Each number is 500 + 25 x the weight over its row's rms, rounded and kept within 0 to 999. Layers, rows and columns count from 0. Numbers have three digits each. The size before them is the row's rms in percent of the matrix's.

# layer 3 MLP up, 576x96, rms 0.341, rows 465-575, columns 48-95
117:491510467506461489525505526527509468545467525508503517520501522461452507499507515503514492460496478471439508448506473502488515490547468544523517
100:538499514516528458518518425493532482494497483487498482506520492513508542514495500483428486536448500491497466531503487509541487481509493519465530
121:558512456532498506525516473513519514486486542538499494524521542445483494476537484518478548532481484502498479497480460460530483528523480502443530
096:533493480472507484524485455488547500497483506507534499522483513474540496505492480487525545546475490532486482462487521507497521545490480470476500
085:500517548483571515497503515536532527475510470476474450528499486488489508445509500485520520515494444469501514490509510491527498522487492516528504
100:498485490529528511492450485481476523462458513492458512517479517489504472475557510470514547478512453489526503522499466462513499467514500489488512
098:491534517510469482487520489537522515493482528486555477509516455499524471507462503540478489488507514489486507487494508491444481480501517465439525
108:507502484524575463515510501509426476476471545480518549538473500512512527463495558480510475540498487530501524486510492508468488483469507540503521
102:491523515502476516507498491505453499451483498533456487549473529533511490479536523493523525509500442511508503519493523472530530530520467522461484
102:533550464499492500485532512504514450509506487478511483519479543506498539496525486517511517473486473504530451497516490498498522513501489507466485
108:478552521537503485502524490498485464521544461544466537480515540505458514452482503490527468487501540528533486521482500534506504511527450502476491
110:522533484500506462473497455473540501480541491467516514475477531475479496483549519498496479500505514479492537496494507514503537510490501470517553
095:458499499477490484495493492512492482542518530548466515531468514488521514497485431511499446480537488499486487527523526452510480533513534496548518
106:517523454526475509473512515502479491480489494506543478552518517512494464459481452496473518513526464487520501504469512506453522530526505484461504
107:515467472498499487534482480497477529487507527488511497493462514526483507443495502468513536529542454479504504507478477514519490521464494496479509
095:528490495517514490470502505509509493511489536464456471542475501507488491474508477451518524482522486489561508478507511512521507519507457481445499
093:518521512485497523511542505484546521495500480490483450466466509557496529455496472551459472538496539538491505544490504486456499502481468473471511
109:511541478543464503495512492502536487488483525546511485498507518519517493535511502477531522505517537470529490507468504504502459491499523468521465
090:482454475505468463508534504509472527527523529547472516509472563514503540503492492467451503537493470488477523483518511511519476508498508505474488
105:513503493526464487476462476548485497503494475490466483503523556488485489482546514519483542508505505501480497474473495547523463518466528526512490
102:474492527486470491501530440499519539512505497481475481502491526529530462510511534490455547534454501521520515508490530528500530519471507472488508
106:529483511500484495514500504498503560464500489528497501527465504565487534525486534488471513503470490481501508480473463491497457531473527555479492
090:525514514504486535535487495542507527521512489500501506530499490558568512538470493500475542514480470493524458505456489497538480473541512509463507
117:492556470532477510502483486535501457476505487477526524514470512508521500475504521543466453489515468491503507521508481443465504522469505552516501
110:535498530492551465549476458507515536511531495512522469523533470476508496496488494467491533465505476510474493483508495516538461461534504480522485
104:507503503506484510526537467487461500495493495539513483498470541490463498490523518519467488528536469466461508536498494554506494498508492536490450
094:469482509519545530474507492465493528495466498532464510531482508451506548517530528496516490499534510489478476482502485488538494499550497477486495
105:472531520497488477476522538501480482457479507486495479487499484509524486481510476492547511539514532495514514499523506526489425497447467454463524
098:481516512539490497512512494533506512482511526463536484479527509519503491480543550503502445492542533513477455480503492515488494529450524462498513
089:482556478480517454530476493492528541502491501489516460483520547479468493464484482519487534523519483515464463477490465504492476516502508476537536
106:553512502485470510451494492502494499492529469515527494517480542549510483537497521519506481479505504474480559514498451503466528512461550485471493
086:491467512507468537545537504519478525477519502537512541535479515523483512504483483480486543449491503523506506481468501507454473526495486488500518
098:497494478485544512487476467495527495536514452492508503480528512519490528508533469498501510498504491493482493487484480498555553532523499535423532
104:496461521473481464506528504508457498484495505492486510536519510487491505490481480454509506467480519477529494494513492498527497516536480503505464
096:479530523445513458519508494536499490506496502485477498536535520507490497468522552488477518492491465516497504497516499497524510483445470481464500
110:546489520507536526498492423521517522478507527454455533497510488488494489529511515483429483497451484511505553522497514537535517543469508467495486
097:470479521456477465526549544464482509531481484466504490555503543499479503510509535479495560530490499507522553477483525486498493454525493519526498
098:559511453518508513517524488504484529522483517484480518542543502508494481518495486497466486502490498503520504513498481542520436448455475493501484
091:495455557495495544491516484521476526472485539468509547507511476499484479511496496496486529476495495493519514476478493454475518545485536498512488
107:526471490498488503464487487524509496473466522495462471515513531525532490520524499496481507532490443482479469514482516528470509532521475521490522
094:467528506476494490471529528519518512518484489481494503522509465499472464479515502507565505499493515455536420499504498522522491495478497545505547
099:453489522460491528527491473513538509509530507525507485455486525503491495508551464509499505494475507531469463508456500517549472510490507496480492
091:503466548480492496512482505504500538554493465530453488519476489500527516540518452458519504503494515506483494511527465554498522536506512529484477
107:567477539517471495539485481503506455486473511501484538529491501470476476502478476523517490571529505481493468480478487508508465493493480522478492
107:475532515528537532458470507527508475482534484512526475501456544482477521482484460514513519486481482487470536464485516526508493518459502454538507
099:524479503534492503485543511471493488520519479483456501508515478513506490496505504499548477515462424537474523502494505524520501538463495530489517
089:486515503504508475461485476524474504469486493509502514506505543549455497516517493527486478530497547503486484507532495544467473508472514488485489
099:512507479543525510500564501483509493491467487533504470544487516529472509471493472456468524490469537522500496525476491527481422494505509514487549
090:516525500423522472526514502536513517503509477567528522461484478556495532471490478486484501494518512475462512499517474494485507512478504462507496
101:473510502505507469493514519509501445519471494531480531515558497506503444486434535522535511518482484525450496479492522476536486459501494541459475
098:514497493523480498463485497512503520460473483526489511484474551487516528524516559523472515500495485484476492506495469522511505483502523542508477
094:486520482547454447530510506502494474479495546489497517559531512481488456493499507483512490516475527470505515506519449579493512516447542495485469
094:530492468506510446517516517513524527521467498503516480513484492473472493466499484485485480493478512513517445488500455517480512528475482501507530
095:480495503532491498563552498494475490498525502516532521491491469512500502489519487449488528468506512515469473505517521490565518546506497461488466
088:504498478475499561542512539506513493528483508510486499464580444498484555520509518518534518538479522462487508468480479489519509461510519485471491
094:471466504492481503498508455500509481494473558481487540525467452522518532490484492495514488519518492499499492493480496509484444541530472539539447
102:500508493512510533497466451527550554527458521512493445472512509481524486493554538512468496491504499524476505490466477489492478462518495497520532
106:487511501478503513505495500462484437492467533522485559501517513460485488526501499526531505563505530493545505499475471511492480486498499498486475
102:511464474433520489469469492519506456521507504448527513521474502501480485486482505473524522508504550524479500526477509529480487496523479494504510
098:518486489505523514537477496504479516493509512519492494495512464480460492516514436511485536483515488480499485534484505498483451513524499460501540
091:502487501513490462511523520507462536531510504473473526478451486462505471493545527513524513559518509500482504507484492499465454481487524493504549
091:496501481529504482494500531545518500467479481489506526525521488480492524490517528482542522492480489569505474495475486529473478536526477437485518
101:524476511489493490484509506506468495483504482512503534528493476515528499537492513490479524567440476466525542551474466504509527507522504502511435
120:498498455506487508514473489523512515473503526480464554493452526522514517464502505500491480478479488533467487480483505464509487505509475562517538
106:530520521518480480524508550466486524480478520461528537521497510514486499526533536526482502508497476466496518451490462462473470490479532521503470
105:532479508497484478483511478518544496501484513492518476548527476518506467491451458517520485501463528495536481483489496523526499528481498502458484
104:478463486501471483507477507510497488472502544545485531513495520498484495452495437499456465472508515470491472501535476508545467511479515513497508
088:475477528479508476522510484515498494506489502522511487538473495496524517518496464481476529464507495520468538437502446458491535506506507517505474
118:506501524494523491481478509510457492519486467532479497478510465503480508460520517490521534532508500498494511470499532514504461459543529520493514
096:484524448538534477505501456493514496544510504485474525488505532504501518523495506496554479498496500453472489519528503543494495503473481536476480
092:509502497471478534487546531554473533522497488513504506529500524544504523441512468505507494463506460515483487493485514507462428470501514453472545
107:522511493512522519535512531503510544471467485502513509511489502506490548502540534462496510494510484467460490509468464501525496474500520485458462
105:534558530525495503521487475477540587493506528464515510518496490455511513485496515471497528497468495543493498490461470510501486458487489475457508
111:528466499511543497493479493505482537483512509480481495500508490501506481440523509532534507478515482478480459473513482494520518499479510486484566
087:496467483524499485482504511520521478531484512494463479484507495473461501477531489512538462460487513478476531453506507522503526425508521509495514
095:483489496484511468488506519528474487548500500527518506493482418482487502557478484482535508465501507472478508480483484524516519491442502502466503
092:507511477517495506528502473453493505521505499489531453511516547504581461494520508476521487497498499493492500484480496486555509457499483498506531
108:560519461511534463512523506504498522462527525510480483507475519500483449452526498480496508506525531508508509475470502529443493484531464429476515
097:473518557555486479513516463522498477547448487507546516511501475490520557450491467522459510513496490492512508472511490491507503506519490498489474
089:556542468454477495512548546511497486495477482527493532543485499485473516494481515503471479499498488498526505499500512486495447472522530520479532
098:503518526507459483486494480545470469455547507528517475538458513499516465478452492541512506485493504482493501495482485480512521548478478480491509
094:486484494517460480517458524492449498501490483449458495456488537509536487464530533478471505480499490481509495511539474485512498486499474503509473
081:526515495533495472504533566477481505531494470471501493464503504509521524467560469519529446495540541463462483463496457543490524499454487473468523
092:495483484486576492511464520506471466475501488548519497472478530511496527528467488504549526491496511484492470474533516486490509513505502476517483
118:479514542543490496504518494496500497484521488476442489513474534527515540481511505466461512503508477513480507502527507510485510510450482512522520
105:499511518517498531520508471521453443505481486555468536467508512487512479519472487459475502517493562505531493508526506505494501515522497497501502
098:538481529491494478486501517510482500514512489499472511480461508518513519477500491546532458525472458494499511467493503530490549514447526479470559
101:527480501450486538492506454500511490502450537487506463569480510473509467489490475467472511523515503488482490511488520477475502526493545519507488
095:502509506521505485509517496509482488426476485504482511525483463478485475516534503527544482534502507518535504474429541544486489484551491526527474
092:499505450477529536512485478517464516483526499505470508505518499508461544461502452481496537460512500522480481495520508523499474484486486482476536
098:500525510512507478535531495475447514516476507527506504523511479504434465507468504546544520475516554449496507528517517453490518488498464485509504
100:501480484514511482506491480477482503513548444515533442472483530527485493474487507517531493492458508544489504475533513558512490543502479488475544
100:476479525515506502514462484534531539459503491504503517499441524534503522475512487490458478449524488474448496473459518517498507473488501519496549
102:503509468447490487514485507479542490480473554523527527504465506481491483457491533495499526468531529485493514492462515518497481566514508498483514
094:489543499514564492491468518473541465502488518510534523460507478474518518504506463477503436544477530533498513463511470529484495533491509458497511
101:532552510511517519475463512499529520548483501513480457499484478457506472492492503526544493488462495483536546496448501514532510501500536513482531
101:505549542508491536502505459514544491497512494515520438465451492530492511499514514522485483467452527483488483504456454500475544495512529480531507
088:496551520509531517499480488493500463509548496503519520481471512515489539519509505516468477487467493481532473530533484453494504472488474480512451
100:499499508523518502479534508508488531503499520508522526482497451469496507484478531533512499478514537514479487466476448494476501543493518506534511
095:525494511490530486529480524500555518472490514517501506491527479504491527481512540520468471499523484436499489511461446472534517491481499490487528
100:500506524489507513522513484503506503460495499491480502494495531499483523489496518497490499496500448500499460539464515502456454522502439491507509
092:508482526527468531479525487503533486479488475505496510532480529484480451498489511471491529493426547488513517481511532527488523509502539495477503
097:516467511509466504508529488478514503491545486480446490521509525516467491483501475492459505512529485468512509486500518537530494532502455456499509
092:505488513507496464520557539488516506507493498512503507482523502498493496506497484535477515484512498570467531474527466493476512510523555506504530
098:495569510537472514496477515519543510505523523531468469545530509507510524489503460523508453447499488516489475485474513511528547455516486448495555
112:507537525516532515512520511531505499499443481491489527537493475505509526488494493463477517498495495523549451494518496457510516490495421535478485
089:451491485470486523482512476533489515532551517536486497519517520479475530458455456485504471486500499449509507457516510490509506530514493475489502
110:516508468500488519512510465526479456495502498506489494516513532511499504447538520496491463471474525509501476509477521513539494523476464494503467
095:511478494519556499463458490477492517523532492525501497483506476519490473469541478520522507473503490474504470479482515495541499517499499471518489
109:485556508470494502509538498498490512537484475520531472504522501528495454487489506491505448524495502486446542481542539500535491526529506501499490
096:513524512500501537481487544471517475498515535450523478508477487511512471473533444566440491491523518488463482548472502495535525512457497458478505
# layer 3 MLP down (transposed), 576x96, rms 0.129, rows 465-575, columns 48-95
119:515543494543522511472501515550508502530500523554462459515489477474499485463514514491526511495527566470502478494486498504479502482482461483518471
096:512481516530517494467458479508506523489507480527493498498505519457456495513542494518509508536457501524525474485490510503524460508497508540556502
131:521519488515484484502444486534522488487484510511488508494502545498505505514500445520556536504494505475507547479527471491533492527501517509484527
094:495475522505484467508508533501484498514502562485474457501522510485488508498520507463506500507475521509492501457508510525487508569512493497489506
081:494466457490540499468485505507515479509536516462511504470462455464538498537492496516473472494511517505507496488498494514489506498480481542532510
096:473558503489469481506490503518495457521537508490506474497489502507542521524508492521460487452486518474481492474501540509476528500518486544526487
097:493464515488480510503494492516462526528506466519476478497475462449504469540495501515493506496486501478479512535437518507498491525474529479520512
095:540498460441532529549508470470542517441483510526488509495555483521449525505501529488504485526523513495514534518483502496486511477520453454495519
100:511548454491484512512485530472544513531543508527517518489515531519489537464475489547492439476490486492481502466505539466460532487488523502505530
100:463517501513480511545504491461495500517500517513504460479458489521477516510516490489464528502508518520521501533481507458504493492533492534533482
117:516505490499550518515556464456513507532481513516506478536478478525494454467494429474477487513512506507506488479513502497511533509524545475471495
122:466494520530536510461459515531518530485489490513508494492513460497528517542488526511485530509494516469534483474530488478507467513515500464453479
099:480448531530508540531458547496500513515495472471511467506494489516517494501493488463430538482505481507507525485509500499510500520458526512454512
106:478540508530480538487532526520498510539489471523514449518493486505452483520474483487496480467527489508513519477464476515454509540540495496456471
111:483503512499513528471487503493483471485459482521506525493466461498490454498496503495522506510485499456548502529493504531511498506464527476488530
097:524499497488462492539528512519498551489506512540533469512520501492549512541515511552502489497461503497497466557459536458487483480493502497504516
087:505522512468457501486489512505486480487513482452483516524515531459558470464483513523514507467473494468484517516544567540529513485513524512511482
118:453471525509529465466502523496483511512507464495515506518477500531499507471453530525512530477526486515488472512509531505505479529527484522470545
081:473484457531517502467490497485518468536489523501510510484515482496472496492496543484541535482539514517491505488479522469489459443511542494524516
100:529507504517543572473483506503506436510500506513453521511530486505489478497504498510501475502487493447517461502471494461488469516476497552500503
113:473511519468530488479472526481513481499521539520530507516527484513464468488503478494522511500495489483471470519539496480498510542552457508518486
119:508457475515488440479485513483519479541484479495492512486518493476528467476558471503552488511533465502496529483528511487504520536519481475511485
098:497480484493502455525508484494498558497497510550482499462474487458469451504510540488520496527487506523515570482510514516522493506477472467493480
113:503502493511494511466503502497467468560538469450465491484496517490523548478506465474512499504474511504533508463473484492448515499432501484490471
123:515483457492508515482502504445521531519501540500467505518532554505491494506527509497517501468492530471493490492465520466550498467477514511497506
103:496508513507539509467516460494508480506493465515462517493529541460511492508506517488495494508538542504499494497524499484483528470510494511503455
087:512518475472465503464503479536469490486535480463539492527533506508500497465459471527488488497480493442505514518469499511508487490491527513541525
100:529493490497507496504522518488461492489513479515507477505495515557487490487540523512536438463470502504539531493484519496522508542502479481488448
094:480505438506508549460476482491492453472484503500542494477531520505521524484530517511512496420477558498510511477509470487478470503520494470475503
094:518485494559519512482480485466469473484511492514508534455504482455504487492503502532495500440479504499481488492551537509527495558525476470471498
096:487541502533535472557530491493510456476510492459470505528499519480488475527504474516505515494506500550501471514495508525483476484495484498526538
081:496495486463473513494462500463519499538475507480483504539503487491475443544475469534514487512491502501467498503489504526549500483441510513506509
093:454494486535448470509473512516540487522457521458520513495508487475506498507461468483484485541485507489473487544508485477532472533475540501527511
107:491519519517475469521465504473516494426485557530497508535525474478494532516518504517499542523539501479507491489537509481486502519511516483477498
092:486482459510513486491487491474496509479465492504523491474487520548513511474481503506482510452493525480496482488515510482510525526522512508493492
113:527541489498476518458524464495482509500509535504510511458491513525496510514536496529517507543484500489527473477487496524486506550494516495516472
100:504500507460481528526487516474430503541556479520533465510471518514559521548509496469476560552476503463494462499489508507483519502482469493510506
116:529505536526491516486517444472508452529470553477480538473505473461511482467480509527538483514495515518513485521527544477542478471499459511470504
090:531547499464516512515468509509518473504491520522459451511487492470514460522511500488507498462521490513498544485517492491524471501479477528511445
114:484524478513514525535520499503502507517470493542457506507503472493494502521518484493493529478512512503536496520439444530521474488477537500524531
094:523483512486506503506460553507548489559495491471481502483500505470530563526509505472493511471539505476512480478486479498471505500488494448472488
094:472528481490495514472479500460510472528483492484485472464513496511509468509466478471531511527517544463532494522507535521474536464534510517480497
093:489491481492486509466508475531477518463530536514506477511502524543564525487509514495490472453473496476527523484467507530483498508562497522502535
098:483489504512477472456464432494483493497514483501476501498532511494520550509466509506468458505513505482483495507526484491489505458476503545459544
109:530466507505498477511513500484532523520507495520478569498489475491485461522503479525503523542509550498515465510542453525518493547509472508507475
088:503492469536498523490479489463509512480535533520508493500516478489506494496493526499502557561508528473480471569499472472483503507524457469481510
087:474492529493527540483494487508444511530528508457501498503540491466510462500508489457492522456479526510542504519534497489503487527491513465509488
092:484457477452523498464444511504511491504503498512518505460478551486443523456530508533522525555485506512523489494519496489487501501477491523541512
084:481520518565466482474462489517481503491521487480508487464493514463529493508522528511502486479504518503472501505499486533493551478513533487507479
104:536529481497531502469466473492528557477531488507514499450476508501530534502488456478473497520495513487518519538487497527496509472497528484505468
091:497517496469497497513499508517536524539492469500543502533511477490568510489469461507536527486516520525465476516505478497519487469530476457503534
098:489530536513527537491489473521511514578476462487516444492502486503482523468534524557502492474500501533506477495503559436524511490501492499497487
095:522485505480476517494545482492469557458468528526523537554480471486538517513478517540470505502513498519547573476488481488449476503490470490478520
101:505478483474519486465494455478478535477527465553481473500501484477483528538509506548521494521465518445469541514530473480491515549503505520506483
095:515482513535508444492469499454506507512443477465531489490502510454507524548444503456504518505494473515534536487546525497504496510481474474548502
092:497480516473513490487453557486477503457518512492515507549509463505541473511517505496504526490532519524498480540506510482523504485509460534497535
109:507498504507522508511497529470476529504494489511515523476457493450468526482516478508522498509530511495465490448512475515515515466559510545457505
101:509510477502489429503539539531480505507525517506469454514497499466487529492506478497510522484513548493467516511482461495470524520542507486538507
095:472511559480471501466475504483512499520494502487466505517473461505511483524547530483518442488502497479481478515539517497511449482511555495471461
095:489527528515512474473481506511498475502500464502563522482422518481459528489514479475476483466484491485496473529503539470492519499462532508525502
086:487490494471459475487485471497555488480519545569515504533508460504503525506452511510475540468468524469511498473464516489523503474551508530489454
084:490474529471508501496521493499503496517530488491505450503494484514484474537485528509479442485495538506474476492519562492547523450518533495501472
097:501498519500493523491493505472502521543493511500486520508517515488473497487499503508458488532505521542463445466485482516502487468502518493503523
108:508522489496498516501468482482521484493520470528516496504557518554473515491527506488458490505562475503510544505437489515484477496529498497518454
110:545487506531516502512490489495498539510479542498498462480489503499543486510507454493467506472538528510492535447479476512540505517496512508489463
116:477493459512485511469501521499488525545522472503528511487493525493489502482484504490540549507539531492546527494498507517497480478472503517463440
098:496483499504470474516495501534481539495528510498512494510503480502512509534511491491498485521503504526523427505488501507457442496549547526510501
088:513511517495488554487475485498507468465456538483464485484478528461515503517498503528493479532477451532504482469520491513564470495497493524512457
126:491499461501526524481503444539531480537473502519501436511510521496495504485538517499503515497467510471526502456487473465469530463526492522489506
088:515497489460479518523521512505514524498466479477489493471470514472567483549425529470493496505483478496476479491494445528532508496526513514458506
091:499450517475503554502485520509527479546526469520499461504458489486501488483479479409528521487483505491498498506508528500495474492514502496521486
106:539501492480482472448510487495477515487465520456490528485490504491531470526482486479486525515441510512562506481563513505496509549477478545487481
096:511508486523471531483496500507458494505513493532494522486444525482508540475526473520496550526484529479526450517501486491504451518495473468522527
114:492470432506533559508478501488507471482500512567488506477492516508515486493489491510509533527497495533501502503529526516514492479502427497529468
085:477483471477505506485487477561524508528480520466435486487492498470494502493491472521515477507512452498515507467489515503527568519482491509487507
094:480468485524486521530501496502498513478534496536491547488502511502549501513493492453473474496473506473495520540509536500462495514527490449531506
105:501454485530491468476538487495479540494510497553493464541456519496456451523474485525484515484517492511518497518494494497475493525520463518447526
100:448470501515485475488493523486497496503493494465482453464465493525545560501472444514506455510480491522528495527492516513486457503484517492546538
100:504508479504517550454439488522495484499513516493446492472502555470493479546527487480522491503526509518478506535492506522508448500505506467476529
087:515488453479508492413490533522525514507490494484506471511492497499504506462501514526502520501507483504527473519480496488513518465489472518525531
097:522482507508483458487483474512565507507490510501485495470516524458467491480498454495533504447516497488462511474528538565488524458472502455502511
087:454489507495487498509521425505469504523494477535484525504537520489527509521496460482516556496508485465466491550479467479519483492522546524487497
079:521498517481464529565475536498524503469539502484480433484509521498525440507506505490478484464517519526553504495483507470487516467471528492492500
080:475515515528513525485503506456482497524491508500518494509501469506491496447511472500472475529517480504493452540504503522491544496442507469521529
114:488500563494486487514536484492499480503481542504478504463542498511529532446501450479474471479534512470520494461482487455470509495537530473481486
100:504458477463528518518473537512530493490460527500515492483492465500522482503522501478506543464489524482502516485495490475506489511499504461520487
107:572521489532474511508523500494507476480521547454483469506510522502503494487523500522505480444517511495498484472470496482565506483496511509467519
101:502522474481502504482479491506496485462495541492485504514523493458470497509524472541555500455476504518514496474531483466429486529482493504489510
090:453527486494486473504529503492535505534468504512462537475485518488543502513476494466477483559468519508522525495499518506507522480491456533512513
092:491495517487522498518539492517475505488519448518527465463511497534511485509491501494510514487511495483509497501525503484474483476483530496565469
087:484495546508499455516514529503533492531504451470492494513524485488551494502485501452486461494456503553524487512492485506495488476524504490546484
096:489528478506504490506488512475488530518465459473522500493510464444534484528497514516504539501459470549498465480520448521502473535501503547491512
093:489500435492477502474470526476467513499518497502467482488532500477482504528458541521535500550499493494516502510479494466479506533453472552501476
106:501497458493521481480505447466523491487501487500473525531522471527516534458471477500536509501513523483487533517474485504544493502537481539535492
085:490481485547479513536525475498498515469509444513485502541500466576491489476523530427496480522489508491494492509483516502497503502501449489524502
102:520507502543481478493506507480528532450503482511527517501471486514535484508530534516508510496504507463475490492437439522477500531503517490436517
095:520515488474524484487514484522493508513489489489513488488517503476511489556506512528528506524524476473477542546486523535493477456503467452489469
086:511457507480473500493527515489493523483467509486477507532489499500506482479524489461484542499533476511461474499516514482520506511488515521496525
101:530478528475502468479470545521483525509470533489508506493513477496516521526494505490554512516473513488490488523525520493480504487534561528545503
096:507511494541463507525498467521509518471527475519468520498507534475545487542473526485500569513484525536491476527474537503515460479539556510477462
101:511487474533483534504519483509519570504497556557496490485540470481533475478506478499546479487521517511549533500496492486498544509521523505489510
095:468538512464528445485546525506495511485505539508551519508542502461490508493502471465507462480533500513506486527485445481512497489526515528527506
097:485469517493510462490501509520543426552459479444518523494506481492545463495524516488516539515512489462519496476511465503494494494520520467467473
089:462516496527469493517491512494540488546510488499481510532524493518493549493500473505495485483481505489517532483526496470462539530489523475466482
098:468548500491500466503509511477462482458515497537484488448509480503478506495489486424482485491515538492496520512495495452484498520518509558498509
110:480528535529503525513532472480474448480520476510475512545579502502458520463517465517502494479539524487473483491485523492515500507513467494484525
098:515503501500490473477513496500514486515466515506486565514525468468516467524501479479539533540506502553510526528469486504507475502502481480453449
113:509501522506505583448519486480467491515540504508498488508483495496502547466500502529495493478490548457506498541470517485474486508490529496532449
097:517509475524481505523536503515520512452469493497524528493490481513480483463470509516497513547547488553483571494502492501498493492508531527536529
112:494517517531506457476487490475499501511452498487467486533500460486509487482460451448489477484527522536459523505507563524538502497506470484493505
099:509535556484501526494512533460487485515504470473472507524482495517521461506473467505510503495551490459492498473473500471506557505514507504467471